Weights of a small GPT-style language model, trained from scratch on English Wikipedia: 2 heads of 128, vocabulary 1024.
Each number is 128 + 24 x the weight over its row's rms, rounded and kept within 0 to 255. Layers, rows and columns count from 0. Numbers have three digits each. The size before them is the row's rms in percent of the matrix's.

# down: layer 2 MLP down (transposed), 2048x256, rms 0.0694, rows 1498-1524, columns 0-255
# up: layer 2 MLP up, 2048x256, rms 0.0735, rows 1499-1525, columns 0-255
down1498 100:081105127119136156134108134101145098112097169165089126138149167135112113139134169134123100177119128138155086112121109123141149128096114128109118131128097157152133158122095111111116145115125138132110103116124171150129116131117106126099116158131092132112156093158121127140131140144129115129158135121148159139142156141126149147150116114160134136092144158134115122105103086141093137150141109111160140111088169149128140144161118190102141080116158102115127142130116106091074159150114118088131133113099156147126098137117161121144152146155097095121119143088092142178182144145156104167137155133140116154097109109154114098132155158109134166150171103111127074119114170164167158109082142112123080175130145122122122098084135058126125088106150153159092142129156142152127137098154113
up1499 103:176137135130104128131106124176128131125147088095126132153105128156174103146136111155142135108106110101137111099128143088123135132098113127150118136128150154123116102129133147115156118093159142105156104202111113109111150141185125169080124131189111119128147106180136129136112102075109139088096175141190149117159067100156087122122126119183132094132153105113124128136161158087146172111144113117154167133120143113147125097148148137139132119139130158138089119109163130124114125101120121161100131151108135109093103169102174100138136105124128101092161082143130139073164131112076116134122173097141108108157111108132131121105132142188097162152118138120116163117136147126118145134118114099120144153150146156102095124145108100109110142125137145122101118126136111162138107139140131
down1499 102:119113133142129116155097103112152121156113114135075167163138175129148128164123124148144147165134121114115111120158133153112116148120134126106108159131095155121106155100137137123166119114121174111161165123160097162115154149136135159116149123124119152151133129151093119125131059096130157125117143103134128150116088131120135086111119122118130099140113114167101161095142122128122136164103123110146124125136118101185112111093141082126105157114099135103117073127131111115131149147175172100123132112121139106146147111145090086106116174120113151142095127127159167103100161141094138137119175116107155162173123118086118111152100134127150124171071153116095108084161139137101124126064146119116079122146096143158126109146159114098112142159132097159121118152138162139176126107148188
up1500 088:137109104108098166135105120132127146118157120133120137166134101146152127132156103128103111111142149130129138093083120122129143129085116138106121168164133164096116121124111111128114176149149136101173123153148145119079119131126104107139098119124077136174081128080126142150142097141094132110130126107131136164146163106137158118150142130129150165090165057137111138150157145120176160144070180117106090163147105137144128136149117141146136090156133061156068133145113120096117098137105115128133146138132113131112123120132135156114152099152136070147166120123124106154138127121131070127103126138117143130115121134134145114153143114085158133185169112109146129121107141095132201105157100092161147118110161127132107117107121141140102129114135103105085163185114131107140141144130155
down1500 086:055138111142131110143121148129124119120193137123123128131108114185155149099149088125177099127163169123105107109113099145099172116084108063132096164121138138138127115129145086098080143129118135164107168130119138062154147160158127128121117108146108078164134145111111144158115124146135123132115107126109118175162146154122133143110104087124128154125136112120119106182136137123137140105149147128098128173167135165108071154129119153109094131151131108143117157187146112149136137116102108141093152104099090165102096096122142109102138137136143055148142105141131111167119083134095109121118138131159156134086083120128143109150132170145131144109142143144136118163140158123156148143137164125094143115129144101123121099086143137128142116153135143117117114132135141107156120139116150
up1501 102:129127133110139118109132136133166127148136108109149172141142115131101063139147133153101139136135134121118126112125127117147089131107104144100111128124156149145136142128083138147139164115111139116131122152132166146123167139124119136133145132124128147105110139136141124114069109114122166182096131127057146098162141135142156101143129102167144157100144130114093140131147122110165140151151134103119142071140077152082156111130111089138155080128121130152103133113083127097078131139056141140134153116135088133132114113081161117151103122093141120094171085161154126101125170076146125160050141123158103121113125108184114177108122138168152127156146111146121112125146135135121150117130122102142121121155163162113094132130126105159136090093155164139143142131093164100096112113136119
down1501 098:085115126137144108154117132116099101097106125138121105135121150146153140098113138134167126180104121077129122121141087131111088116134112090142152098090127131144168120130154149147117158122134105147149141155119090138127134155100137083101124145128103106163085126125147180115158113139135124136137107138141115130089140184140106123135129092140142113184118151082162125088131148153113136143135130100139117161109112089189102136126077103170130138141121113128134156156152099158111161087117097156132135157147103179113135112145127161113120139116108170141174107174134119091130092097136132140129119123121113111109125164123141118147061156113075153154147151108157101153138134104118103115115106145094127170147091171156087118131135123090158096117157092118127136161144165148121145101169110
up1502 096:150092147124129119161130135110125143107102065139139101117124123116108095163146127053139158147131109147164156145103131127138118175120168142146123156153093155137119126076136093145137156157162118105126144143123175119144112162148137075128117120123126168125114114142132123136135125120116119111158134141129106118106122094137169118132151182185127107134142140134154173113150123110168168176124142114161155194088138071130117078158088151143176131136161126150138135109084130086142127133119126148135115146136122131123099116138131124138107145135102108123107080098123088121128099153147106169139121164111115139151130137127118131171140092112145122120094099127106084130158114140086155115168123116133126137140120123136112089130125132118108130112073116169127118115163125165117118112055083
down1502 093:115143139079122116090076126156136114120143129140157111164134135155134106106143169135122192145139146130140120092109155149094109157121136112100165154188152104117115125139184151143126140111107073147121121148115088157080098121119102133149135075119171118152152129125131097139122125133158169137122110084155131123125106108111116091163114111154136142137113163142105137078139110088126146145137187118144101137126115150114111139107131167120127113152151152103150152116114129151150156130130093114144125122113167108134168136126105135141139113122148183128115137201127118136112153093108139142075123141147088119098148135109105140102142098157145125169081127090125110125165106079097141108105137105142112170077131116118144142157097146135143106151102149128139173147144135121109164122155087
up1503 093:132117161128124081132144140104114134090167092118179105168115111129127076136160125126063155101151147164141125130170099147170120129160130138126088148164141158111127124120140134082105095129094136107121137151167140131091137133172107116138108105128094182089107117094101123117138086115123156151157130148110120117115150129109103153112158120148134139100130117141125144121157131119118109127130107136142131102184103168170142099165135141164117148184136093118114102151129148101108132156132087151150120168135089119148106099127177121088123087111101096109149077154114106147109130115138064151135153100112139153125141114119116134120143138122122126170122143112143146151138122088121105090172127086128157139129124120143135149092107127158118067105118138136152128166135117086148102114174117
down1503 097:109153111133108117110121151098136097117133095121152138143121117118111121114180134121157099160090149141157161115129129087114174119091098121151122106108141122126131197114158125100108120119126179139082178110138106126110087142094130073136110133153128131135152168135161164143159094112119129128110125153114097133070150132074131149122118106149111147138175159134102138173104067183072128103126141128134120122153111127127131157082148143135117116133137146140118174142130098165116164163104151100148134119118111159113106129130148147114116138134098119093067094110086113151118096130119127136133119149118144163130124176200100137098130133121115098141102126147144128174143124084132129154121162118118150107146141119106156165111132158101147158125104128111127131157132100128117141074143118
up1504 085:166078144104089085118115072136117173142108133085124138111141134103159139124147102122111071114122178100161168102093105160121100091134148131130121122156150128141096142150148178129120163083126113155099089146119123124127106117119112150140154170116136147138108085157150123148122149156127145120181148100113107103128088120146137111097102158115111113176102114121107081133111168164117111149109118122131120115103159203115145137108150120141102113109140092172131116133120117140131126122148176125142124202126126154134163118133156157124154086138112138137136096150120145139138122128118129137079136112110108100130165109094130117129103121143122141178132131126148122117148119071152168141123130159139079110157116156105130144099107164113101151125120108130148090108120141133145133068159129
down1504 084:123158091096148161150105111134164108117117109107163095149116148143141086084120100144193156096136096104110134126105092086171112106123139116115148126097118129112147142132113111153096129143121104110112138134093148123120114111198127094138126126076088164116167137159128113115119161116105109128107123171149145153101113107089145136148132123119104110105109135119098136148144147105114156142114103083151156139112130102119119156120155145123139128161164088166105163149098132119093110103134101135126103114107138154130140102122104136154140121108114114127134107138144140186153139125098121128148113165080105148143126130142153143129133135202133105154126122113122156145141107102126164157161098144092124117127166115088132142201134150135119136126144145138120165166161140155148058125160067
up1505 081:117145148122132111123122165128127140042127130132151116129125118137118121127133116128080143118101092136136117149110147102167158148146139115076110167129098169099099103148107118117073145160110095148118093133089120148141126126158139117166104137152133130153122091139146149137093128145147109149118148145138128154184098124139076109128139133115107125126126104119121118106131114076189126121136120104112127145135140110143128124086146157158182160097128119137168144098137144106102141121152097106140133107111150085116138142172126131125131113119156135124134113083188078171103181155049100106140150123127129138156111129141112117085095145172107123148124150130135123123165149116125116127153154092140159137143132165058127075106140099131109154148120131132133101077104152138147140110143129
down1505 071:135132125128095085140113144138146093147126126087129159147157163153137151111152139083099141130139125120090115143186096101093120107193124108134136173130108123081154134103117128136176119131119134122195152134131131107135149139141096107108144109118138128145137130121070128147150134119113069180159094149118124116165101146118117132149119123143140113148136112126147182133146108124114206137118145132110109138155124127135106082081111130126152177190115141112095140141096127114128119109119105091148115120172125159101116134119130121103166175142149125119143110104122176067130131145117144116125149142121152124107112124149115154134161131144096144119162116133139128086148160111117112091106101066164123144100093152118108094138073123113132115158151140153141136179121102145130142141127106
up1506 105:147103151144116124124146112125167140098151098092119146144089104103136106146153137145131164106156102148141105117097139099099106161144134130128116147101139155142131131114151123133099131147086155145115107145147157147116110121125168159109149135155074123146105150148117148106122151149133134193116141090154102148124122171137071147164165122149148115074141138107125140134142127146083145095128163121118149163139118123107113112131050151134122131086165105102161164091092132130109091149123106106127088099138093119111138162112122107151184134115125107082141145153119133171113116161133128140153109143125113146160131109115156102135147152144103112105145115130153105111108158174127128079143091109155169138137126176144080143101110076121134121085157100085129126075113126147153129136153145
down1506 107:084132121128159112161138110147164106137113125137094134110122143129150087123086108140151145136099129160128100148098130198146174108110153164131108152100152123133187108130138164124143117128116093117113132121145164166136168128180107106156125118082154176096143151137101131144130137127128143089099110146103142150120104125098114126146168140138126121101154099141079072120128137112136133134105139128135105096110168125085149117070143121125115109156185147162148115098134129062119149098116144070146118096099133115159084152134116135127125101175089126142150119140142110154102186129153131134144153121112142110107131132106132142081179112117171145094103079130165142157134156134143119093119141140114133140080138124143153110152121114106116121138131093135093134134141121112134136148165127
up1507 098:128102158145132105132117135139114127143150137154135091148111140149140107140101129153143144126173153167142088140116123173135106106139133127110110118148146143075149129114143164114121125165144126119151108119148140169154145140121131136113121150099073147095110105130158099103095149087127092132114132136113113134182094139127092149116146157105125134106137121111188119074144146117153118126143135145094124131132131122130124143107121175091119149119137154113156135091074144126041139095130133144116083152098075109126112060170141154155087137089168135113104139128140101095120112160103131152151161128099170130142134133145122148132121144149133126126174134133113102066113145115151122116147070113147101156135112174087166125125115106132103136176142140158102149126111118167120136114173143
down1507 094:111128096114134123170094126148149107174128124122122175138129188133093149116105105106093138153126118134138156153135119156116129178175102168118149155123133157153097147196136139119122126145140148114111145146104101101081113098127129099179156121145150152138145110110124102149115109081128141091131118158163073144091115132089116124145101134124123123128152146170142125166117166126089118112094079177171128114113152127135143152170133104107082127116137074148106137113127114104145135143146118117116120142151169088165155135157107089124152129128085100107112103125133147127176119116121157141125143088080136122129111154164157128134107079129113107104148125199138096151130092124148133108131155107130091123086137117134112097138138113133183112107136134140102130085131119139122121113137136
up1508 112:143121120095113101150106117133123140091138089123140131108124118120164116132102153144111156121079155089137139119104126098132106124083119124131118137147114089119073046115115157110124106124134134152124108164132151152138157119101166091103080144113111139105130125134113161104079121131155140104128207159188116144165112126124110126087137150144143108070131145106099130085135142143160112100148107157131146117173111136114146130170131133132099082160131111138141148137122133096140148139085125106144111124147119131168132133128163081120116126117149108141161104144121174108122190089124115087139169077141092123136123152176114147123128147116099133114114102121111131112094097120159130100153155133145149118128087166139116151147137145103162156107110157118139085139149139117158100158155134
down1508 115:127136101139158112140105080123118162113136151137155145103130112112100152145114104181120120166101101071168103076124137123124093163140125163131134132136175121161098182155122142102156123125151110152098124141176144079115129111163133140152117143110130118158130159104087101110117172133144118122112125172133139124097151166120134135107124141110090118149126201130161088103110113167119089118129136124116095099147111129086157124143130118117105131157138089099143131132118115103164143112131137132111113104133156142125123177115108097123126131128130089142138156111093125105162081163128132083074155157151123114160166129152173154132101198154118153064135114103117104119119146132117140110169154109135133140107142115126120145132114168059144134103116113125135138155129130127153151118128125
up1509 098:135102128138145162126107094154117134115151086108202119104117126136148103137089132128125072111111101149138148126124112112159144127115105108146134123108180137130165090119108120110139137074120059134091113133121108137174159108172114085110090132154112149124088101115126148100092145056150127208110129139111123089109129101131136153100120138149113091134130142099150153112168148074116152131121154102098137122137105112135162100134128115166128111120141140079116145139174140112120136148156152133147092151123181120125109163110163144148133133124116109155139162145127110172101179118130106138133101118124101118146159081145106138111158130094154120128116157146142134133070121122102141120134097124127159082110122138145105126157118101096116101099098112131143154169143120134125131128139134
down1509 095:074131125188093095110126157128105103141149120148147164106121141142135139128103128099115107141133147108152133137104136144135105087126146085122112108175155082168135126184135115157115100114110124111156154094106139102119096129121137163093135102174137109138131167118164081131110127106174133146177049161113133112063141098154127124121152118159118155154110160127165122138124156119166148084107109156165098106141118130081141120102147108146127142136137122097131171187152151144135131123122134142164120171090161120165132116140086105120146123139127124134126147107127125120109116118131152145142158150158088117110106131122107124117135110137147111118106184117127159132154096098139130126094131137120087079138092121130128145164127101165115110147117125132118112090077093166110143128150139
up1510 112:143155142137112147144135122094115142130171129155132097120126054149097147141125136134098153136126137112129148144109164089155099166152136139123102117118158147142135130138131179123148086161105105150147117122128067124136136155119118146123147109120129118142086114127141165131147131154124124144130141114102113161150077146128128111145142146120121121134141129099164124160117137145096153083115161114109101148149146074133132094125142117152139105118132106138090135128088120116109112142110081153105130152111111049147120099139131145146164135106126130111136152143141117133171148124071117147182153124131145172111139079143121104129125115146128160123143077153128118127106066106149103166166089122138117103127106105136145056081092142140129138090141110158107098117121157112167045142131130
down1510 108:110125109145115085133140108132141149145119161098166126150138128146125134121129107144127107119113167147114118168106135115162127126144149104122149087160163093152085146116091153148118170109069101096134107141096117112100112113126157090124141135137114157119100174163138131102161119086139181133152148107139195093100096115101130142131105136085083161153093102135117131133134148085068158138100124088166119104137131122175139133091108096145130160125130124122097143112144171112137123146109131122145115136152106120171147112142149118136146111104088099134155167142146153129121108147143121121172173101130131163115132128132109124166160148172115178144097105126090205141127108139152115117153118134097117104139155088155102131086089117144147157101129131102120120147113141133118120114147156
up1511 107:136120164126134111140106142187124133158147095101128102192108156162128111135137119154141153105091151132128155151096115082139099123151146163113115159092115132131179135117139132133118157134128138109144138139131146131082127074110141109157135103104142154097110123130129137114099117128111106122117150109140132133137086128153132123101144109140156148080164134106182113155148150169093143163182165176091093115117157113097167128110069111136092117090139136130146123124113142113141114149099162152128082120141095129175137143157150136106118160104064134126154124143178131100095111100075134117100106082093113123170147108120114154156139125099114145166136095112123146093119136149101128125098142130118132143133116153107086175135111153102093124106121166114157142144130154144107113154120141
down1511 108:105146100123115140131113121124160103109175134161098126124144170147177110122135150172156099162162166154132114120133119108140102139123117140102168099162094118104142131139126131120130163088125103106150125143146151137124118155136080116107137083136141067158116138147104150169120101113167104148145120133154122099119095125124150121178105113106161156193133108168144114076113139161113149136144100109122134127115086124165098118093120154123148104114142127126110128114093102136130171113117124102128117122116096128112169125102165113104115132119098142132097119134107077097155147143122107110123118125137148115161153126148130118134118142181127102142117145083121123140138192082145127149126101144108120110101170167121124129115113118079172106134158140127203139152134083112170162151136084
up1512 099:102113132128124115124121144129137140101158140101180118122125107117153112144114139079111158086162127133125123110132117131135109161118141181122121129143126136124143134156096151148130159118166112126118105147154114136123093099093089153136148133112149163144076124158112124120099127129076146155169175096182166144149144101105121126171214161117116113172124148143111146111147132126148169133150127139164130148123120152119119134132055079100107070138120109118142105106161108112094069144135108107131158121117122091139107140112144102127153117159159149095108108140147122141137135141142096105091095142062143123157112144121143161118132118100125143105160138112106094103118087190131161131128140115151127118147120130093146112121139155177103098101119141130129107154105108150121146094152158
down1512 088:089118127137175120099141159090103098113136158111163111132098124101164084150119124175152112104139104122144172113147088083116121143145150122163111119107161085159137140131155159157104118143133116099135138071114102154138092158141158118128082121156146127131135157125121171112148133152096122138147114108125106114139105119165106158144112115111082122132114127129098101096142156160132106113097160102144121062140134103159128106097151127177146101170136124118105151164131140109125135114121160119127159110099101143122136136156126132124157068094104097180121155140120153125110149159114133110138123113115143135084107095155115117149102135113139183136110148146168174127132180072117108117138110126108176139100103153136136152118147135164128126145149114146154152146163144073099135147112149
up1513 093:146147135094154112120094155162143114154077137143120125183107130117115171122138167141095138150158128149121110133101125124153113129139130144137162153127154129095183075159142188125106107162109137093159111159098158113122125171138156149076081111098119123093137133077125132111116108158101094149164152150118154088131113133121099126171143138117133103077090111145123154120161178115168144144119163143107136101149102071099161086106112133123167141159097111153129139090135112121104111138126151106123156161136107115114166151159158132114109147111126137108123161110117159139153121133110135131091121154090130146130151093143124112138127133145129123110102102155147134095093162115127089099149114076108160140129171142102107120157140122131114075107144134123137109136133125113122120098177126
down1513 083:096097101204151106161135115157118141126157152162125135113102211147144115156183128139157136110141108105130147163128137106090110100172101109128097165107122136103107131128096133100159150099125123146086154105160134140118074109109061134130138122178156141113118150162141124133127148128145115117145130110127063131127100124098121111139075132135111108117134112149131119120133157125100144132147114184134118125084148156129152122130141107111118157086116091151131123130097120161146128122148120136193106152109190137154135109123123136128164164131121142090118119125141124117128126115072106113121160108093155104114128110131099108141139124125106094136128172168127150098116128107119170142135125127145137116093103144134123159124123144109134170128142137184104138164125088112144081147146170
up1514 096:128125157143132125108143157134084139136116111161123070159099078115125088132127102130115144128137095149139127108106131081165094141129135146093122127130079150112115136167126105070108114116134148157151094151141128127126134163142162086135110117133141127108161109091196126119142093137132091097159127120142121151138156117122105113169113149118122131100159150134125099148130108133156110116114134098130143112091121116149126119105139176138154145124190146134128144114074158125097146115132128168122122128070132108145113108152135106104146133091143135146146121158164102086164165144140146088150157123134142116162145092145113120117121110104128132124139133098129089127157151076101076094122126156157130144106139139172139093155102090152150096195140117105145082126128175152150129095159102
down1514 093:087169087125142101161140115124099119136121100083152154146136146129092161132129118121133129103106157134142123116156112138169119087108134145149153124119184130133136108116100114130177118088112145132136165137148139126136134145145118094147145135157126192108162100113140098116120095129095160098103120152151155155134123118121105107105119156105119142134173094171176118134117134131096120156114132143136103112097140153126135146166150106075139115117135153132142095142146126119088131128150144117144125133128173152112136127101121140163140159103109125139115128151089164171136151084140127154137115125118136111144092119093121121127135065083101143153163138160079166119094127136147141145153159110113136119124153083148119167070146142062109150132090140086112064162171119144104094128107147
up1515 101:153147117124128132106159110170155160117098146142109124134098130087163133129131153122139162097108163119114098144097123137107068119127129134109131110094131130133140090117133156134116085174097090150144130149145126150129151121092150158155094133152166130130103124166160130128093101140107132111120126104129075117124082103179084092155127127136153146116123128098126131109156107137173152136156133148122109117116074167103142126136128145151148102147168163149129135104109125152132118129135135132160115136116118108130137143148156146124065134124124095130101090184119134130145147088099102115111195118148129125132142094099114156102131174175072121090117134095136128101104133137141134091115163132110178092124130157162132101114099103108125098141109144180160095100133161121106125097178146
down1515 098:066178078141133110148142158075153101127089107100138108134130099171163115121162086139074107134147144101105126136123106124121164143152121150101159176116102085149133140147125147128108111088197121073125119112135112172140119139144159165165132129105126134149166082137138155120134123125064126146147146104143099122138122113116170186147111145164126087114090103136152141136128144121106121162117113115157116142137110133113115084127137144104122112110091141141144149151114100132174125144135115124101151110131114113093078130122151143129102137120098153163119166161127114115137119123144149161150155076112142133140124136126124123090097109123114140154148140165137135111159156143168168145149126121147116131127100147084110105123141104182115158137144105128095139089107128139093110163104121
up1516 102:141070133119106119139109132149107114108110111086114086134128097124106100119120143163144103080167131118139127106106155139155114121139156137113080149119154150158153147132119090116129128140150133144140135117100119146146123143132163160105107136157153146166133129083104115106119137111136133137137151163141136116186098164172115141141133088140114129112151116152109149088121151085109101158167141087120116144140096161127119124126149155124136150146147073112103134115081159127104105111128157141109123141148080140065168155166127152101071106101109092089124127110144126125102129125114140149124134130118126141131136128133133160175106156094072088186185115132122139128110133154134134124141121145180102163121169098103064129128096126102120110131156158098131139147156093103146106118149090
down1516 104:115101103099104143107163122128101149155151154154140126153142126098094083141122094128158089120162183107173076122115123120159104154143144140157129126122189143149150092132143147140134149171131101144114115080121149129135119116176162137094132141151149103135117201111149113056135118128143111110115119113119136162131147126123162164133126160115158146127106117072116102153114143090170171057112159135125145142137112144119117145131131114121102083137123115112171094169084141139109124140113125170107170119122119114109119139131141112134071165169108138131124153135090149106141087149111134129149114139137115089121137131146173124137136162121130132155105133106125128109151103158132125131102087130137175116107096142069128119145128127169130099096123145124114156164125106114117114108118105
up1517 102:149096129125117079148121145140139161141119126093136075142105128132197145126142119081108131125116127114198128116097124160095100142085101152122087136115099085138145123113136138143117121115094066164087111186135120152139148164114144123138123121127161088135114074152121152119147125149126126112154153087132157135138131096148096138085145152138146114115146139149122094160127120149137153112111146153131123158150102132171151134139124182128131109161131151100130132129166112129142136179146117138100153133111091159069133178135138104123126073129113150149105080130130113158135116109146121164092145136082130136147140142116160174135121131138117153140129116154134152144134122091149147148099098106147118142144175149153089122094104143123134118099105144179114153071108169128140125114120147
down1517 101:124138135132132129112148100156110106114163119102115121164128133138116148125155121100155139113128080120111136106108149157143117147106095099156099157161120150128144163135121099126158154122095086113086134123144086131103137141114099131139085063127151136135149113164143134111116141144116147105153095156185124109083104143094148113148119121144125110146128108091116160100133113165090145111138142146132115155155178149114068166137148084080130158179184146164111140140116109127137156107113124118162145152189119130082167130154125119141103151104161086169134133128152150093110120096062172135113139121093126116149132129157121124168162107161089113128121136126106153147152149077113167078120135142132096135119127135161142110135116105140145125122130110136102159079135108144138143131138116
up1518 091:130123134098145140136131141136124133145127121112127133123168130134141155149110130088134143127149114134117129090125125131115116171175145137158126138132155133128150123071081182122156131122139120127100129122116058143162125116142133123146132131151133128155141104120151130090089127170151116120168192134161137111127078145140102127104146138102116116126125117118127156141139118106143099143146139146147143110149138139109140088110169192106134094123117154150123084088083153131115115137126156135110121176112088077079164128141118150130077136089104137152082115089141149104129097148129116119107185128134089097128089113100141152113151141173128123116127142152124125125101122132165142145136157112103125116172124153102092145088115123121101163134086167119174072159165191152140100093140139
down1518 084:115137124076114152093132151111143116130126147128098112177117168158087133124131096182184106117108124124119134135115121134117139133103083138135146115154078126106156111126141159132130137165153112097158120151143148162160141108111129137128111114139143086114156145139139117141149147113098133108150092142136163163128127083133170134125166121152110127095125111117157090100106149148114112137117129097098101146134126112142131160175151077124094102148186111133117145141145157125133134101140114130143123092088100137140115133140118132095140143118152115141098134170084083125141136127158138136108110138130111155102153103128105139128125150096136150159143085118154108174149142108035127098105130164135176119075130141158119141156140093184106112098144119088072162147116138134159097162140137
up1519 104:125116161138146122162113171103118151151122109132152157108148104124150114145094104128135118074093112158150127148098147084157042128126142141102120115099136159152119122123104144101133156156136108103160145109107170157157118150131106157111159167154130143088132120131165162126139082116110083125116150119108112133092146131108167123144124119147124127123146160127135125106127117136147119135134103138150158169157118126169126119136138103142099127172128133142090157141150146086128144120121129147128105147050094109131148101123170138186163153063129146103121133112137117108109188135146102074119138137103093120128127114135124138126145114115135108146100113114131099109130138129118133119140074121127139117121169108084116126159135096138098164108152137095145100125104200104143060112119130
down1519 102:109163089103127140125110127150100103164133107153154134122104119148121156121107141129127129149108091152119148085125135086161145132107114112090148142134123127167182150167154153088140129085130151151140149116163137099130135132111095129140168160137115120155097164138106102104089148112143090137161105115165131105133113153095136149150120118098133128133116172156177120167145133155119081158127106085178168151121096100127149136153135139141110129116107088141131135080139106118152134105078118129098110101151186136152126171077097149115142149134150111081102162117144153126127092138146101113114118120125143134136137135114174101101128070110120117148115140082118152143073146168154133123108108132122096140091131117146146115132098163093156120193160144122142126134169128131127127135098148
up1520 102:147112144100127141116117141118132146131157128146155131188092107132155098127187182118099142124092149134142131133113141151147075139091142145147125163134120118133127116086140150092140141097120187167152082146105175143107178152124128110161154084103117161106132133110150160133084082113123131155130111146115117114110087148121134093138211127167127124103108110104129117135135119105141115131172152155114149113138098136146129078146116140109124068089116157135122106094129135131112154123092113112120125137120130112128140156122115113103108131124128092128132114131106104079142104162178082137112136120147104099142140132213120120123161159139119104147135121132133124122131146094165158129136144086110168105111137148140133133103108124135128157087076128157141111118135164159096140096130110
down1520 107:177077120136102090163123072182117134150156107153131175137117142154098120145112126132118109116094097127136140128146120145141126108141103128172127131173105149134155106142094134100108141133138165129089093134148120094124112130145114134101128159142147133086108136185134164122118156164137168126122108104162126123156157116099167115162114128083127116152147128125138139134140080106116141136108111135153141090140147114128142170175113143097122091144101106137107119112141128180079127117132112148105150148166168107099150152153129158137122149143142133121145088134134113096134156152159146170066100066158118155143126150118096121148128100143148151074119146121116148130106157103086120148111124134105113099112120124142103115192098098099135147130144113154138064125156120115082123120133120
up1521 101:147095143107133169141124122134147138120120102114123146171115129121140098101159173117121085116140142128184118120117115116120093150127115169137092149188146120154130146095103122099129134166144177109114148158138142145138150091149117148144125130110119176132125084071127117109162128129129121126145135121156082146105084150124173117110162135142138105113109128124103153112101143066096140098157121096139131129111153165167134161163138139150154136142165145113107103099163129142137134153115142115103093139126137118125174091137129139103114152153127119107102064112146129120091144194115145113147135095113119166149153120135113088196144110125117147175127111146112125085124114100126178158161140132100132174158154120099155113111136080138153127136121097096118123095102098118110103131128091
down1521 105:142131109119147127137101098123118131152142136172206067110123154117187123075116134137087141179137132078155168132135106119153104105088155141120126185096158084124093103107136168146151140147108067132120154124107133098141125143103136154146156095087155133128138165117144179159090064126142105118144115121095141115114164112102141131116097139120084138115096093154141109132114130133126148117102110120156121133154066119128125123090113164167149143181151122136131123089111130100118134124129154154135150133150090120139145110157109120122136112133105140172104117121127142111138123110143147088144156118114169138123177108122106138172123146108143094131158188093144159143131140102115090106145100119162120118125081113134119171135127118126141119133157126141144134116121144141131140127129109
up1522 105:151113134120128150138122111175140147063123150153149100156128142135153139110108145111154118136150135127125097164159145095118115148115088158114131129143164156106094087121133110144133142145143093135126108114110185114135113136104131181099121115119147144101143105126117125090146145156122135154134155162114120155176127104135112117174123166118149101139100106151153165164144100126175123092110119147126130153122051140142137115097145118097169166116126129128065120134128124125078098096142101097110120121115187150116101151114147104107116103117082120149116113122152161175134123126101133132100139123118136146112152143137156136148087113163079080094146135157134107108095110123125131117156096089124155088163157106173098120142123094144142089152175117121146102107128144136083108150104149
down1522 105:156115159131082122142124102159108155164130117133099147123108108126096129122147079104154138145139122129078135167128141140131157106118179131166099097138124135090176162157144147134101098126146130154121119112091162133125159121156095125143120128151107113128154127139129140158186133123085153113100124122149147122130144185147115126093121150090133100134117138142108109163120108141073105100170163166112109099137186151125111146131150115142096121141153101146097127138158112123133180125133109133113152120138104121135130175137172128146134120092053053105117102160096128135129113178151092112138118106100135073103143158123120111131132136191146107122126115157143095135152099137155109144094136113135069106106150112120157122156112128163122131129120112130082128128142105127128105152140109
up1523 094:131136158126117126152109159138147125142132092158119111104121119157140113169161148126137103095078093140134146098145134141120143136138080137117131129138105114080130104080066120131110120133168160158167099116106128124143150108078144102128098075066089087132150150186115140113112144111157157161162136139130114143132121143145176135125117120155147125123120100123110133139119127126143105133104177089125142138098068124132117104139163079109126112080110113166122112112108118110089091142115131150114129131121104146153121087131124126151159168143088128165150112120152130130101108088103116095116170105133121151143170113118142158136118143161133136151097137132143139122128109147095105124113150115183149104118139149161124127073066096126149105138079136156104142116168114126106146113121082
down1523 089:130079134121138160139121077147117101137122167090069130121171135151115118124112145120121104141140121100135147165108128136185115113146194146128088118104102146142150123099136128142150142141125100106096136130114098113139106121125135147173111110096129137132091132122112149129106111082106107129127163106140138093103158108152104133162137182121133169167152161166150127156101093089096136088152097146090105149146154113097097138128109129128099113108188152125161127145124116144128189087129114115081140111160143124151104154136170108095139110144106107171136135150130125126084092110111140170171121109098144138148156116127131119147128132143093126127168160094134107077100160137147116124143105166076153159096125121141122095133114143132143113126133134111163126095115124136157134173130163
up1524 114:139102133134114123130089126141175118147094119129120132165120132143141158139172120106120144098133139089126111129089145132164126127113139152123041158099141125132125120120095128132112131130195129107120109129149127145104110152149101118131135148121124146151100159127137148069130100132151135137112123106113128164169095138102119130171123145161117096118144094155176158099114101128149081107120118158130155170143141127124119129157127169158103079136149135104123095117135110118094122117130135123119086142117120110101159124123163129168154089134131125109166109112146073135170114170119117141114124146122137135129125160176132176171111153157111123106147063112085129102148085154170145146164153108142116089131139145128130092144129143106095113104155076123156085139162141096073156138128126
down1524 110:125162106121127113116169129118135115108130152176150095121140131108137135142157112120138131080108137123119142102172063144089137167119142119129095135073137112126101107132107145142143160143125110150149122100157134148134088135135139094133143151077115103135137112138107136178106116061137146085149140163164129138129132093137102162111156109101073155140175167144136144136138143118112105117147140100088138106129144102093131182108150167100165126142097114185111139147158090129134159134100121115116106107179110141141151086089131117152135135105161119154144128088154115128117082100106133105093105156116136082133130137129132125146115181191095109101124136125132101104124136120113174121158156163102141147135133135104135116145101141114115147131150163178119125163115135116160115116092130
up1525 100:144137141108108102168131136121170131103122138107178103109133115154153115108078147121150131119142110111138138087108131121117143122130138135147100150173130136116073136124129091112129115129130165166117106179151142171084112132125107092121130113096123130138124116102151146133093107140113118149138160109124132104135137142141151159177129107123117119117173124076134145146198139102128141142172193114070115127112111147153128129181128150123137089113140120092143140125109163089147136167124140157138122142106110135101139148106133140149112086121154115133120107119135147135106088204126133069125170116066131144116143133119085122144092182100109091103109112139113143122130150144139128112124115085122151100170144140119141157108136070165134123086128155108144118121098123111098152173112149